From a checkpoint of a small transformer trained on Wikipedia.
Size: 14 layers, width 256, 4 heads of 64, vocabulary 3119, 8.46M parameters.
Architecture: LayerNorm before each block, learned positions, biases, tied embeddings.
Each number is 128 + 32 x the weight over its row's rms, rounded and kept within 0 to 255. Layers, rows and columns count from 0. Numbers have three digits each. The size before them is the row's rms in percent of the matrix's.

# layer 2 attention output (transposed), 256x256, rms 0.055, rows 126-168, columns 64-127
090:124119111174120074183106113128130165086158120145094133105134138110118107155228111093109138123096152126176127111164192135174207122124088161107158113158096161108116143092173102097151074147153124
115:168146123111117150120132127077091062184116067159136117134110136176093085152115101142148124145122091091107105120175122121140084125133182225086169183160136099113086122149147114142150108077096146
108:095152121100126116154114127157132130091098118112109174161110158105061131118099087136165150089181128156110170108060142100186131124096099130238119103202107098164164192141132121164133121093191147
079:131116100174082116103047132098126148147145068104130165140105125102132154116148042182156113122128101151118119155159135079115098162174167175117143173132090133105161108130154147124162132143095076
095:103098153129110144161179099157141167124140108081144083206065127142151148157119196132139124110108115139122109160226147099106121172074105181173152097139098151161108095137134141069151129147060141
099:084085088125180127157138164104124087093157077139137186085121125115088165096132080113084143146148140130132137120137145132130132089111121123117137147110120139164121130139120112106118129124116169
105:122172149162146188108142164132065123171044115126155077087148118114080089098156119144134115118148135143140154141112153133105041133124110105079121114140145135145114137092101169130133148117154129
102:136165143129089164160131089177136167111230146150095164098155164144061092173089119118106085147151139132126100089182134107167131091135098108125130141142114143073141137107158062094126121054126150
104:158166085140139083164154112077137088099129098107087115130141172159141115092150113122139071126155141108100142109084064060159156115118137091176133111114130096066120133167186142115095118141155116
102:110051043140104105176115138106165112114188176132129181149096110170108172139095103181149128131097161161129110150161060132122128160149088125102112145133139102099133122089168157112129169090076143
103:101143124110139117117138164108100153125106138172048110123141175083092089182098115189178084055109129094132160105190214198149169182126098138138152099139087122198123146157099149167131112124122084
101:136146071117109131117173098152099106131114078146123139128108103149159103110054044159129101096121114117096148116139070138152137126160113125127083150101142205169119162117152168149080157121176097
105:112133105153173118147113098094149083081203116117128115175099106127052152106059192159073111123140147116143156141090131129094155152171086097136112054064117127122141141137142147108154140153126090
080:117199120146137157142093141154122114072161145084108086105080119118116119150127136107152114126139146147126101130155136119179071096137113156169029076071134147121129089090141130086103124100100143
088:152111123125124164122110098114099156103119116083128140154132077143147123161138183116122142085181185101123091155102086123115118119054114124147130080137078132155127158119170163142118140115053147
098:148095141080140203130119159176117107119112135130049095122156130138116140094189162125114101135076145080108193102120163127128143130059153178138149093088078088102155150146168081123113120155127186
094:111139147187147178098104117134135104139168131120088090152136085123107092196146047182133121141111097150146086129215176157143129127153104115151110061120073096143132161138118183081115114116123139
099:126139108163137134143125173067132103133150099104195089111087139115127135129078087159078102159134112157105132062177094119133126150139109086134136184113100134164159157122112140137070116095187107
098:138132141134107110096152126076123186155156094189185120115134107139169111163117066149175099077087116197128104130094085200173082113117091137056104090115149127124102071087170102210101099086109139
103:070129098065144107189140124126076092143160100142194123139110100159130156107116072166109059126154108104120182116099096083126134107111139135144121126100103132089108158113115164132114107101090144
094:160147137138174152130131107125140113148113158111138170163100137119139155144165168164198138088120112149090131083162142095134144137104186189128171155172136111150158119136123157115129103189186146
085:125121158161197123127095106248093153129112096160141155198144128115137171106150119140073144100180100130092086104161143149137107089073154144148071101148124127170121142146108117142114114133141155
112:142151092117140088205081215078093086147164123124113128150100093107074137144138134192124093115123138134108112106077194182121159146122105132123109134164077101099141137159068217123141119144149172
101:133081119153140160069147170080167134162146112132125114179109115083105183086130093154174153135102104165135078149157184129092131134171194131139115109121120133126121137099097140073128126131182121
083:156145173116088065141137137118142089138144156162178165171137123117073110165140171133101181141127099080099077100084126136157081136149140047065072114098171123166115150149100101131134093103167152
089:156161096134094168165187148076151143140104134147114110109088104121054128125136098114145162115121080111126127128163179154101195137127181116147024141126142132132088173123170133102083118079110178
097:159144105137128106160115094120143091103156121084122163190103153109068125124096233077065061139131108157158141097058098088168145128131107179081087123132202101120117131122094129201125088228137134
086:147110102076192112051074127146083090081086190122139144115083124073152128161153174161200096150168176135094144151093115114114092118135091108132151096105107144116112118201108117072106132164156127
095:134173116165057119101136167108124142194161154155149140138176176145111127099138038106142093103075097078124129136100126146140126116110123129095130124130113130158124143146149199090146145141133146
110:125112178152114191104107162147160106164134169124130139143139175092212127162131195136151160115145144083117138117114092085089135159191152183088110198175090097073106138147117132173209140088165177
094:165090127121131177114103153145139160142087113096122139142103088128135172144205094096119086148083141169134152153173116131122193109106106146125212114112152141106156121055140092075110121171136156
100:081147106148145148129110125181119073139203141145148156191089138113192178132232154111115132121160103109148151100052108131133151174159090131126149173100127119126106151120036090112130128177144110
110:161166099094142097156125130144095107104113170162147127139096124129067105143121076079164157129096142107107116096090116103131159094114104094167101129146138153123124175074143144139080154107104140
095:148111113114118117142054153082161105152090092087098088144083157098114105127072168119163072101127112143116110118164148112129105166100141125148207138087091145189122157167101111128109185158103118
101:176098139133104077116149134060170198149094132087099146099133120091076155168109148161138106140074104134141133136128131091154120139097172131130194114118087143070100061124177123099181103110132145
092:105163085085105155113122119114168114148091192155145125087112046109198152133141183114111184146137102106142117149120167064132158162113158152113117104122138112104126128100113117074128092162124119
077:121136079150134144054190142147123140189042129145108151064159138137146130102156106145118169165123153115103157114082134107152093174183166108135076105158096130168148117118120148124115161132155125
105:107142105138155166116082135166164103078121133124113128089087065119137167119178144109128106079151157123107139172139150105187131123152118064148115118093082122116167184069122147132114158165101097
085:134129173103102129102075074116131183144095110112158163160136087192123082113111080107079146127094094134132150182199086117161143134155117145133148155136090081107068136132204179169104149132114116
074:118125121156178189128119202072169119098115153109092127101096106086133123149130096114154117069087155211118127119136149168136109116176096128100096167146110158086185094119161175101126129090126113
097:157180145152122191181166157090104155123105137067094106104145079062114128167158119139093079136144091166164095144083137155101132108164094088080125106094119138155079182079135106067125120068150073
096:113141166115141137153173109090107083104159048153140193133144119071103104077099128104112136065157105107137114090084081101100129142186154182114169160179120070198139123133131142113169102131109092
104:111132149160144084155151186171095124160113112136151155078169142100151126127126113123095165076189087111106154139152178159100188141116111099154082096107151149192150132193063183167090111114120116
# layer 2 attention value, 256x256, rms 0.0357, rows 127-169, columns 64-127
111:135075137115132115176143174142123141145116131116152141155098091115125131054173178106115140166130106122143124151137115159103142122133114054156089145074085108100140124075093117155142151183108117
095:107095145131172120131128139077129105158175119144111100103135122149166137080164194113104130175128123121109139155161161161045163172194184094075153150094152171116134072124131110093090100150112182
090:057152166119173122115129126174164126097104146157168132103167152201106070127109170078147113122142108094145120102083167178143156094096157146165123120093137095105050084146145111065084151123171162
093:113100110189143117074138118134096158051148089134148154082135120121113124145151106099141170162162125121162135055034096110141177151148160087160099107124131084071125157148077098158154103092192114
097:140101123100146137112146118130094105156120187115162064195149096134122104140139153115167103111118084172137118127163106129099124163122113093131161101103131107178154106061102184160130127154138100
097:102047138125132108109136088140170155140157155094087159122124125117131185167151225135119139115203131148162107105135101165111178101122177134186105161093113107084100098136192074147120150116146117
097:170199079115067099097140096133109124079088021131123125127129122139143161100159081148122119100084151122142193200100087092141148133141190129132128109116145130167132149102130147161144072145098099
097:089122103169107099148111124189144129122151162135175150113058155114093124091067145124152106121097116079089103129130162153128129165178180115081145109165063173182118131121049087068139101137137145
096:162163145117096138121094116121075088093088065139165104125136101101113106103170139097119115089125133082130135100132138092113139119105162109110145095156124175162097133164123111104134063139109091
093:129075124126152140120127091105133136118177104118177118117125087162187141108162127000099127221111104080151083089146086074132108117099133083136139134134154138127159164121106118113068135151117178
093:109100120176145114138038099106131131134124124127150135091147117127085107107220138113144086182151126139145139160094123129119084098082153098123194074189090114114136140138082111085214110125059119
090:133083085146138100138162208142161078154099140128150110155168071107160116102187093115159104104202100147085114147158091143148065142086122090129116155110135105127117097155094156123126101143112120
088:129096110170082093125104148123097175116100108116142151124093102134108136098130196135104138124096096134113107100097095102091182132113185117112151129185157081089099164145099141143151137164193105
088:124148131144117158143178184133091124174155071156105152130100110068168131144097080094141098113145078136093111079129146147103113114153128139117112122150142154114122119166104121090152140141214095
094:123117139168137148175155121089109168136124160154121109137091131122165161173054104123151128133174065130177079113129143089108109148195068133121158177104137146100122090059108119184124099085138121
099:139069150067160094136162162117138086112098133123151132129117129106146141075155171082169170113249136172135159128118110160092124132098116199099169210087208105087114107136124117127136160151179128
088:152102127118111168125133111141070123168118138171116112137141078152124099125198124124128127102174135139102149189088089111136094095105115151126170092168195148098119149170145143059164143146086132
092:144166123096125132175147082175114123097052123126086145125107143117094125112135192096119131155135153068141183132113123080125168080123160145162110158146119187096145194139106145077161106093138159
093:175087102224145143091101123147151058105095125104119108164117111121093147083164157079106117122180132178084087175146129130108104127140095087111135101163148098175102085156048103067144123160120088
102:136119170115167122075112151131117141118150109141124132089202140116136120155083096121099179122172144136113103166127119184134123135129117109108076122101159118090129069138147106104118146114103135
094:040121140106086149109162139044167174191164119108128113120140125130164105148112142117116124176162177132149158105143118134058131113112104143104145185075206146144094138091180105139139168126161088
099:103086160135203184066141095145148120171073135114153084155122113127144142117120206112153141125164125174178119150200114127106077109123131142115134143060128073164112108140130164127171145150143079
096:103150142074174084163088122147134149125096214120125147114189138165123070191097163117139112137164164156133168135122121184119119103119090186165156171159146102149106077158146152120140153201175209
093:102129132071160192121142126133124102139125081138088078129105113105140151103140097139142090069121153154149134124130142150124132081136080191171163156136095139188110104101159167152078220140084122
090:105115134129143118109087110124059096086154121129115121146152125128163150140097147098120114122124177146127111101148100121170076145121077116094216129140124124127117143123060149191136109106115166
093:153092119127146162115152184133118099127096158181168081124122100203143126115104054160172171131166126070113090175171117157096144134101098100099103098136067173114113135115138139048120110112079174
089:111166153143111131204140122115153152171152180136125152129147139158060113099155113156098183147124099137164090109158128188168166125108159144131117120117099040120140135123161179147162122064114135
098:098116147108168100133147077143127121079104122089130089057120097128131088136089213126094092116155150173158160137139094098097129117093186130155125122179177117125155140111112053146085102108129098
094:077127190073174092120170105080130167118127122132126089131106124144074186180111077115136133091113140147168086131152194174148137103086111097194145083086142095165166088073156129129107132191133142
100:105110127094150062135147133089150127160143171145137140130157154114099152160042114163152223115133122138144151059155173187080072147145143143143081154110138091144116109122136176153130194088155094
100:131089156042100097132137176104177138154120172117091132112163099127080115116061119144206145128153153184096092127175117133117090166116146119105116093157146142149130136163162212106137151121134145
102:119139109216084118127072125129138074127107091102131176126133144112150134030136162159071080105148149133098125209147126129144151147137177175087115117158137133144101150176110130123136115146114106
095:082140146154148186108166080131000121075152174153167135101127111151113180149171091165128151155153161104136132130099114135140126089124111121107121050185122145107129146140143118099113098065134119
101:081180175102168147073165097198098121100119120142155111127112162158190117186139156128130148125142086077145137109177135179154117121147134129154110146100151054134181129088116129144091173113122146
093:141133139185058137153132169163098089092164088112115150183102149137099134141114133166131052103145159146099172122140104166129065134140124121132109149118166167129111086169134136107133136116131101
088:115145169121097119222102105207169090089182124121109140160126135133128090154121147100115091077128086139136140151150093103091154074109116115136160084151163161077132169173134079107134141071119126
095:121111153114067117170183171112109140167074095120115150193150152152123138139136117172130123130151065154138131112122131165090107142121116176089149156119190192099099095175121119111144153113145140
091:133105117175135088150126144113081076112127141166123113111136118107153150115150143096139116167201191118122107123088175158102119110075157161097150127172172154113084118129082122146136093124148127
092:109122142077068126200137114132050166119150141135188100130136134142086135157141185114119159137106114082118190123078133054094109098108116121157195147074101093081142149133108151154131127143100114
092:112053074097111083113152138180159108144127126145142123166143193165104126136136146118149185147090094116131149100226102133165140152125106124146123171128124109095203108152045199156140124153110122
094:164141092148116155078109126118130135155089141125126092155131163187155083171183088124140098105049142118062122153126207145132175127058075077138111075064107180136121086115126092077081119119093142
094:120098136069160128112121097075161129137168173095128074149123133178144106109137188151165128160138114147171139110146100174117088106113126111098155188121114097125118170112163104112156183109123145
093:159074151132169107136175163143160107101154154096153119146129119097171128142159101118137168137186072150116139125164123119091155155164107142125173211121127127106140124132107134164110175131139168
# layer 2 attention query, 256x256, rms 0.0357, rows 128-191, columns 64-127
074:138143087150097119171149040078091131081175147194107099146134140145148079089120065144123132082157185123177152167118082088105107121123079120159096138101160165146096064091105099133117133132128110
072:153096072158114152132131112129126106121174103151158141142138139170097108130130110144082104127144147131138088116097079136165118153089139130167106119121128148155111118077123099096112132110116084
078:098132143149137170095096152149115094146119115118141157087087103110055148115148146084112150167107047153102070123101192112078120138102173095046105131158122109131117152159143191131116163118163116
070:090153197119148103108115129133138109142074151108130135111147120101100166151131150123115178134107060135117133121154236174082117125148124116056120171135111114110169162125136181149107127114150189
066:131143144124107121143160081104115109112145139143170099198217112160112077118059132143115093147084191094137115110121066142151137112078053151144121107113161152191165098111150060129146125185136106
092:127121125133143148137118117098153102118149133123123124136121140104130137095134103115087156170159064142165108101106105172070126111107170107105100151156147132130062093169128092140144134121169168
099:118088138087158170164143119122124094155130113129154110130172101144050125113086200058104116118126129133157033138075140172150155175158132161141148087147134150121105115106084127117052124139146066
094:145093065082112146141121165125128049115136073086180186105073090119090129100167137115129115142195089122115140150060076114165080100158158116130088115128103127121124126121055197121114141121078109
107:110139088086120186146131127098092139136133174089083123130117120188145109119095148043100136119094152125147067193142211112156177170057132134184127124138124175156133119167087131055147112129170120
071:148146116149126116097092198129105080103135147140145142158067134065095139106151105127148174094173068173133189102138108183146114123160157103096112134093091147090109153128138242140135130133164148
066:119179219118153099059122132134143106179106153087139155114084119109161155143134130133136166138056084142112131124127174155065148106119168115086162174165110141048167157157137161133122139122150152
110:170104174141183144099120098173158137134138117149046143132112185129125131137189173099118099127110125115145048065079120135098145199113206174105128106125133146136096103126100118154163105112180092
080:166119126120105118143159086097167195128114195127055083133165180181176064141099084132124108144124190138128148113169127111157178157086071127191139137105115114167158097117172075139165165106125138
077:085101142137143132113118161098113051130100135131147129115082090105091177099124135137099141109156067205116153123135162114124094147135169104042109152121123142064150188151134196101117109106113142
084:094142108118125145131082150104053131122143139135145116139036130094105147086152106146103108121176032155149160102120151100126129136145153114054133075123086107091040150128139194120092146121105136
065:140108070126082109162130122113129131079188164115146060133118134127070112084117119115088118106169192162136162128151139110166125126123103127200124109092150138133143131139143087152075111140111106
097:129072164142120155167093058143071157098138133114111098123110160134123140152135164162131105122126194105095076174133089082139127174136140153194160112135181102158077134137119063127165101129117122
070:118128176108144133103117171130135139169118134095164119098162149098163090083144128116135182131148060121080146080142157186101111069106139136087131169161153105104130149108154218157108161128118204
107:152124094145219119124112119135106113130173114139079096112202181162106089081188151082067159156078131106168069053125144147126132184077166107152123152146148152158076154079081106138085166135194121
067:143160144126185174089099164146134088128081089118132173091120109101102181105159135105112189097160064117120099128120153158120111124141161126081118149162121143100146180151078166106117108121095116
116:152133157156148142134127155106157132127080170123111085182169110126092140157100135104171108156126163100124127130223158158137149118114082132126127159125146078152159137112135147097169108146118156
067:089124176144151121101085148140122118148129137122132130097130160091116117096152160115124207152103059124096079122128142194107136139108156091104117151171114089100097177129125150119114095103153185
082:135119121150141074069149184191125089193117145127169145106086095101135134074128178147168123127162057139139168101170167149139093115208154188072123144107159110134121105133105167144173145092125139
072:104142171132162156089106149137145075156102130103147151120165130102102155128153143083131152136110026124116130133141139139076088101104178128105115152168133128125120175145118155142150119144148141
087:157104115110121114134137052120141155092150114107083094132141159166221102172126175118159088125107157052132094131130100127125172167118128186170159122103130105195120099123139032122134117170170142
106:103142120099116112152146133132165060112192151109164109133141103123142093058110143143129126158081120130178113097037087174159031130127109114126075124139223096062135197090103120178100161170104145
109:072137109119101159119132169123090111167107091136184183097155071131131157147094138139088136163124080122100158155139146174134089101149147104086124170177057118146193103140117167108146178125094109
087:137114140138094083151166091171119149150146143124092110134171168125183060114123139143129146118092170044138119131088060139120148126149129139179120140142180150151087098072142107130131116147148143
077:155152191135134133139145082190157178175096136115114143102184149098215082141126157091172111142091133087190123145153134138108093134145123140117153102149092138121169110109149128151180130139150159
102:147144136066098142115135133056165131093141153124112146151149128092127124156164178135109043145084139052144056079108192162121101128085127154123079084139106105159201120132140098087087128207151109
110:119108105151067079090134170145106113138128142160196145113126074173103136152114069123133179145118104171108173168157117145141091083206117074081151187142124146134141111091156187134165136094129148
082:187121092171135144088054136133111089072129099144164106124081098120098167085134141136123149115222108131117113122153125129112107121159176131097093149091155123142104154110099171049068090118098117
075:139118074125089156103171125125152131093175096124107117184102140147121104104132113079093087124167139158140113147112057102173137159111114123202125091132153128157094088090107058091106121134087096
109:055103111188135160125157120142104134109118190141153108111131127129182119147115096130097199145140158126102169140149077112097097086098123145125137164122196140142125169139129131131061124101151084
119:069153160115091168143145147136108137147122143111155164099154141129171122142082118124108168150115108117098128160137100100104096049172116113121134167163125123141155151104131113144126131121126101
092:080183128069108102138160149157127127170092176149112082136201127121115152151126106118120117152103198124137150142150132110125137112135057114133150163122099161134167147141169155102133178113143125
100:122138135175118110119158158102083086131119179169121127111116143131189120102090040084108161100097063138124208112128119104083082109137157073132102149168152145122127188139142180125117102082137133
068:127111121131207137077076154137127118124067131106133186116086118108143195151156170107135139121157084161121124162157151146116113145170181125129145116143061108137136141112095171083181104132140172
134:096076117123172168130134127103137160119135160117090154166107120119130156115132191131144063126151158090074090105145172136148158163072121126212179099116095087091131078156145085112160113138161097
097:102154158068100146163193122136144167196085133109124146127192163143157089198094162120128108160086128076148142167139196138112130098117111124130162137149092124139198138163143142134154178120085165
119:114172126151114103103183136183123135136134120167145135130163149141153125133120097092129184159141094147140166126143104081057081084111100055000147155131120156149127106111136166155146158089160155
094:109164146090140146109097173090089129141157119105149160164167110143085092090113117144079113169082153035142027135095156177179105095123094137196103134201168104124153088112127100144073130191109082
079:069116074130158120117115137113115105106156108130167104143050081133138105144089061175120133145204145162099177140113072177177120126186120155148115124156136171126132127144120125116087117154094064
100:149166112109143138136118135153150135168156094081117135133183143170170110117158180039159109176101119052151043145086150191105111195107156160180134112165099127114139165101121062099122082167121136
091:130136068151152131087116157119106083095121136128159106077057073100077157145117085171111107107184102185128167120145148116147085120171118124038135139097097121124080164134126188111120132089115133
067:113063140115159157109118139119115068144085120145121142123074131137119152129155157116152138109143083136167109132125179149130112120102164109071128121142126060128132181135077180124108134109123179
087:161111148102178165126097096136165154163189124141130178112141196131105102117205137108102146158141118063130043079097072160154150115158174141156192150136165113132093075090119102181159083148193103
080:092148145139127121092107193132122074160127119103143167117071119064117152130120120136153164103170055178094153126127167140126077119144196121041122114120091155083127206150095209086086119103108163
101:156138141119134079161146056191127136154134177146185172124175108109131066113127129092167141117100061053172109098059155134103140074204130105129136132106120160115122103051085112091128135168117167
076:130158183126118131124150126177169171142091125138101134130196182127116134127122134119135191171080131127137131112144150187118136111123156104125107148179121133120121153121166113141161108154180137
086:169126152119155139102118119129138178204119159153092055130168170117163076135092141099105097172080163079159126098109146186122148134116151125143164152120100103116111094108129137160147170124156141
068:112143090168080145153171099094122148099173146106144109143145126163107075107172119131129113131150168105129091127104110142146161160101102097184120118101137125123116084078142112112119119132122110
067:121124088133082119152162142110145185114140105150118153119156119168134143121111118149098084125117157087119084160070085111178112135122089161172153087104142126126153065149115073165170142127060098
087:089164089170119151094169145156151086094142140068157159067091073120085163160118152133150132116165120152145179167164151156196062115152167128012138105144116125099151186156141192111085108132129094
107:140124090111130159127099112151128135149112147176097115094097093140109095065147065075110224093159103183169175114146155121132122100110147102122091173108152165109097124125133186136123106108207119
091:152111163142148137127152133142156176170115170130101143150178190139167121170129130116134128144076164085146109113137136139112143121102117156146160142168112107121150114158178100151184138123200140
102:102155122146154101108143148138109127144120148163139137110198107107121102123111110065100194135096039145111159112126106124084105111102108098060117170147118150127122146096149179159134223114128126
083:114130090098121151142123115110125081087176150123123096122090098129130157145105088185159065114157172158134142151137083126185145142158128151128152127039141103099139136152141157092094179116128093
129:084166111161124111129179122128084116136149137102131148107137130156145092144117090155106163123156089188096174156092118104117122098154114112067145136157119160132137142125132155174114117105115122
067:138127101156120110170157101131144125106173129134131071175134139173133114170120096159121122110157194096102151108113012106156144135103054107138118066107159164158130113144173117153118133151118090
090:125114093158161080131098175142089056107117130131134090102073108120103159132164092162158145123191105159127174125123108139152051093151157110071100114106112128091084136130139211171089123097096083
079:134107146125179156127065191124139082138126098106161160121057130167087145124151169119117133141248056124182080095123120139132119151144197137113078128131131113175112124110074157098089148158175141
068:144095085085091151123123167111127074065120110130160133141081114176138120124141146154122093103138136135112113164120103127201133169123101143133144093086130145144136105155093093088131114156047106
071:120124183089153149124085160139133139162102113079160130098121120075157140134108168123157139101125067124155135149148182144115100093122196142097112152127065082091148149174123181099131106089121158
# layer 2 attention key, 256x256, rms 0.0329, rows 128-191, columns 64-127
073:143134150145152156163111134150141133107106121123076126096175137133088125155173167171071107122177146110132083127087098133148136134101100190200167198183144110106145102143140134138127089169111124
070:080139159109123127142163122177146137125085163120093100115170190168150115165110140133082161169120153144156118115088124168128191168080083154159153145138136142113153087092170108168107130143130140
067:107110129125110043151185129123121129174105155094139159151114102115148134152098131105138145139118183134142210144203110118170135174142132071099162126083110148126094083109177146118148109092130155
068:132121106148122097123124151087087134112155095159168153090130101119116124104062118130167136112140129176165116162161139135101100139157134110160083116118112157150167135183176128054109149117101134
078:127149099123203128155208140126092093116097111124127095099118154129115143164162165137147138100147150126172106072057174108166118116067135146098134120166116156140094175181091067117118153148149100
109:131089142118078091094153125086104164125099086182168139080099131145141139067114116118103121149079078107107121124161152100106123125195140141099174095080105145142152137124135100106158165111091116
118:140168102157179161135145137129106095124083138157120081134185182061105129198149101151112082091107146160137128111137126167169112119098123094061158130151148116119161175150090099115129112126121137
112:083177141144099093089186105119177162118150103106100121134139086187094113182089142100135107115057115146124181159131096144118100145077077139125178125097112139091126112102170096191100097138103158
104:142193148118158083165081111091149110124047176098121091101134154118148138097159128171128113098140136112090117117124044142133150096113105144168175160124133148136125118138103097128201050131164127
083:092115138092055103071139144080139163136113126160186135163092127194122175148047120061119109137099144136108149188167108164126128182135112148141114160106170099151147062103123139130100128102088114
073:113110122186107123122110088139104114103151122122139202132102134104116117065133113110135099135116106096085093207157089142120081095158165108107089102105131144176079109124103173140153142096136130
107:188106118124121171104083147142129123100122205139121140137151197084129120178132112137103101106148136149131158077186132188159158135139162113165112121212143163123130181165130145150145147124156120
093:142116102127119178168102142161156160161123094172100063111145132097145156105188120124115129119139151088144101104086122100086094110172103166093139078113138089086093165119125156122123087159135132
081:121148114143047123059147102099153161137139122147185162113113096147145132146020139096105139118063128157110172159160127151154081139126113130102164149072130151157115069100213156160138118115144105
102:112136122154130114095233124129138163186120146108119114123118124155102132175060132124102176144060203187097191094166137129146145124087121129113187142085141150105149096131178112127135136071118151
079:107132146085112148146173125162154142142107111155095074146111159129112118124155150114127154141081198070129151144144117127122185124105122175138119142139152094076115097163139107148118094133116138
103:159195135108199168161159091150149113172080163120108143167153137071061108175131118138160113157106107165108117053117093145124130143119139168159114138189180120145187184144123126154164124049152082
085:141118114117143089166092130080137128098137134162165109083100015156098139060121164076127159170125135123091150144201163101154129144184135097192119084104127087176126180151114138130110181118116089
104:163111209127143168144129095160114109088143156157127089125190208136183151180154091175116170092134179128101141135101227146100142100135143070137122156120094145152091116168158114114103142159101170
073:085146170132130145111116085126088118123161125145150173122131084115158106097118089092118101122079103129097138165225122135110107182123138136098100072119138147165122100054131153132129111152106158
113:113106079161153138141155131121100129143142123144107063101111106116150117170156116196169152065087112084127143098109133088137122088201160107097078079149163185140115179178065138102083127129106125
070:094126155153085134163148121094116137178137162145159171163161117123131150132098106111155181112080172127143164153202112104099110127208102075142091113103130121132149136135182181149156165088149150
085:147095089100087080104083133077119128167180122095159164135060135116103157140135145131119165131073107144119072177199122132117131140148085077122133140108118110106163116135165128178122154114116141
069:078125156151132060077143136118124060119135143109132115130139088111167114123143153074126138079105114143179178122157107117146090119202159032141160087085094154132081132133154135095135107128118119
096:200111129150162143095071098147163072086108117094134095158150134079149127067172083136146099105173112103133109130060150137120081105161151123131077089137156120144121194177110120091101094162171093
106:162081154162142099130119144154148130081127120125119131088118115101178122148170091110137143214106168118107094129140121175117125158156071136135155105111161088144196116096102091128069129097089139
104:172107094107081089069107144132122152126089090103095095098178115094141074178091057136176127125098127151140142179124144129119136099138135116097109100078050203128120152119151112144099155105114128
091:146144133127176164150095099194130086104135119130157136177151126117138138075202145137143103137182125095125092056058164173150114118135145115138127154156120084130113166130109110099129123159153154
107:185116087127166158168104131098093102128104138138129147150108128068123135098198130190151134088152099137136082111091192118114099120165155048131099122156136107156093182147063168100153133162158088
119:125129108152190113135133135132090067103153122180116081077150137120142124169162113141131123114184152119176149101073113105101154136120200091104140069189120131146119183168123084142076121127113129
109:160084110099094107132111178117134181135142127071126148127071139137145141114112034116154095125078178105105166212148115149111095124080080126138064119030141118130100087115159093082115133128142166
105:069143194127075141086136134109160141080175149128143110107094177146104134189099118114074163134113138132113186172184091161149148106101112180141137123139158147116118040113156122181106152121112134
073:110143139156165145102130116137156179106143123100101153146143220150117094175175131135112107117115152069090141119118119101135208091091164147129131149169125135079106108125110081169104079171145133
108:105109136123165127190116140149096087112134152160123122094096147125084103175085098107134145121084130134144159093059098099194173103141128095121191130108129189148143114111156149096113100159154094
112:088144103123128152151142114103092142121110117127136164091157070152147133112179112092125093143056113084112106128133096118143138157044123143118170083109103137112172147107110102099087125140163100
099:164127118148150100167129116156153116076100096127091097182115120150121092090135154141146115131187146097168183118051141090120150100138156111106128110107088104117104186190116144105113080145128165
108:060121126109096151114115177120124158167155075113104159160124076129131132094135180148118084062178096102128117174126127126119158112163116143159110133120131123164110101097124131127159131115124117
080:109094121150065131126082131125160121153152149120142101105153149116146089185083141142082178145081125140138145182192098171133094142161143116162115113084131182165127085054178111113142114133103149
122:167093128082142079102079153171155116114150164138127112116107159079132091118102102179137153208145114185143152071120120102134156149228159066098068200135165107136203169118077167071097110117129150
102:095144100149173143133068121131134109172146083087131119111135113104158136094140145130144098070172151087133107102044122088140145111077182088051127114164088105134079192135071129099108141163118128
105:130113117166148146129096129124071142115123150140154147171163106160092118127052125146087123069124167103148133122168136131131146118078172105152157205106034150114108100079112109111182081142079131
103:105166096158147117127114131099073133109115164115059095115135110117149102155160096154156111184154119155125130105107144136106143190104129124112124082162141103089196181158075055133120132121127096
101:097150129093098137125138141124133164163127150119142132106128159179123133165116144108104150162105183157128162141153101109146152090081102178112152150061183131097125124083162105174121151129124138
111:140126141141118144096092097127148101065134149138099119087166155129196107095143119164132158147171099108118143156121147091096120129152160075149085122136147092137139200104092135082171095116157126
113:122132128120044128092139157104147210093124094114117135125106151186105135135073115124093112144098162161103135182188131148103139138102076170122169147116136185101135034091194124165118158124099108
078:107077118184128158129122152127099092184134092147184142113085092121138140154083110108117177108079181140130123192200097135108098132145108078114103076117133166142121121127162088159120121095120095
098:210088099151146141158112105167145141122132067154154081119129131150202157103178072135132149117082142139123124114088154177126103154128172118131170128099140097128177178174130091040171126113164113
090:056124096133105081114147130084173172141181109113141185106107090169087134149092126104145133098107117175103142140190071134156176163090087148123157136107131142119122078113182137186142132100118135
112:119108115149184141115108145114101064114127110138147121173136147139140139137163146138088137110121103115179103131121140126167108109108145089108090126162130111116140163132132158122146146144131177
104:085091133147112122147095112124125070103182098135104178120129073077161147074167126143146133107177141108148124125081148130103120130167151066150085128150087082156076182112079160105145149149092165
117:225135089096141140141090129128133124087095164134155089095139148113163137116174105149177130116211165141124158104114183127146108104168190080153091100155138099161101200191102126073121135103154119
076:095168125108099120099179128119148182109132154091101114112143224160120149160196126137132120124086132088124147104072170091126148132041090168133125177130093103084161126132105081141106096154074136
075:146131142116136175170128140137124104138093126125126140121161120124136114130197129154134166135151163134151117099077177122145161147119134148079181132158119145079141145169085123115122122157153155
090:133125125142082097116206165127134134165205098082096133125077145110149123147064077090125094084079150104117182137155135124149082090136051149065171147128114117127123080118170121114131139119076147
107:153076158101111153154141120099127106155117106076172169154089138127169094100122126130058147119133147142131122144143152085097155067092125128140145128094123069168095106105154159086167167143172153
127:161082147120160134154077122146149089114108117116124120113162120077162146061164085128133172137166130117164148103086152115098075117185158096098094148114109117149112212155050175079112127139126147
087:148114098155146142147120124101105140159118124046170102109146133142104120197084125163137141067146146175112145184181148161110148124155141077185125128090080116116134125119138111127173145083124091
095:177164145126086121138178128133161108059095100153147097162089120134109159095159130076133116136130170110131135155067107108140105081148146164148151115128145084123124126211122114175157111086143126
129:087177092150136131120115158094111203158083167070134141166133077149092104140106090110099109132093150133050111163167127194153148149029084180171168143106092124088140101130139076116140129165104108
070:148145127121147127142150123161138157082142092100129149175131194147102094131152179119158093159139126119087115104015133124145129089090156174138117195155094079117084106186112047162128129152142153
101:094086094078094116143163127112143186136184120124119138160055132149124131193074050080120138119116152129102162143167104120136115146146067143114154152089166132100118087125216117186128124151104159
084:118115122125088118112152068117127125121130144127108157124128109122129140165086126086136131082097146160151157081215119175146118152087147068072185080116133162096104133135176078092154144166123190
098:135166146144131090114181079109166177147100095135113121117121125166111104195127152072135141096059089116083092123172103157154142147093133183062151150112149185114146101130173083190097098120125133
070:124116062168082123090115119066140125122110133140160148125152066117126153093102123120102152082125094157103152119161078086156077104195094069134128099091115148105096128118157161116114101055119154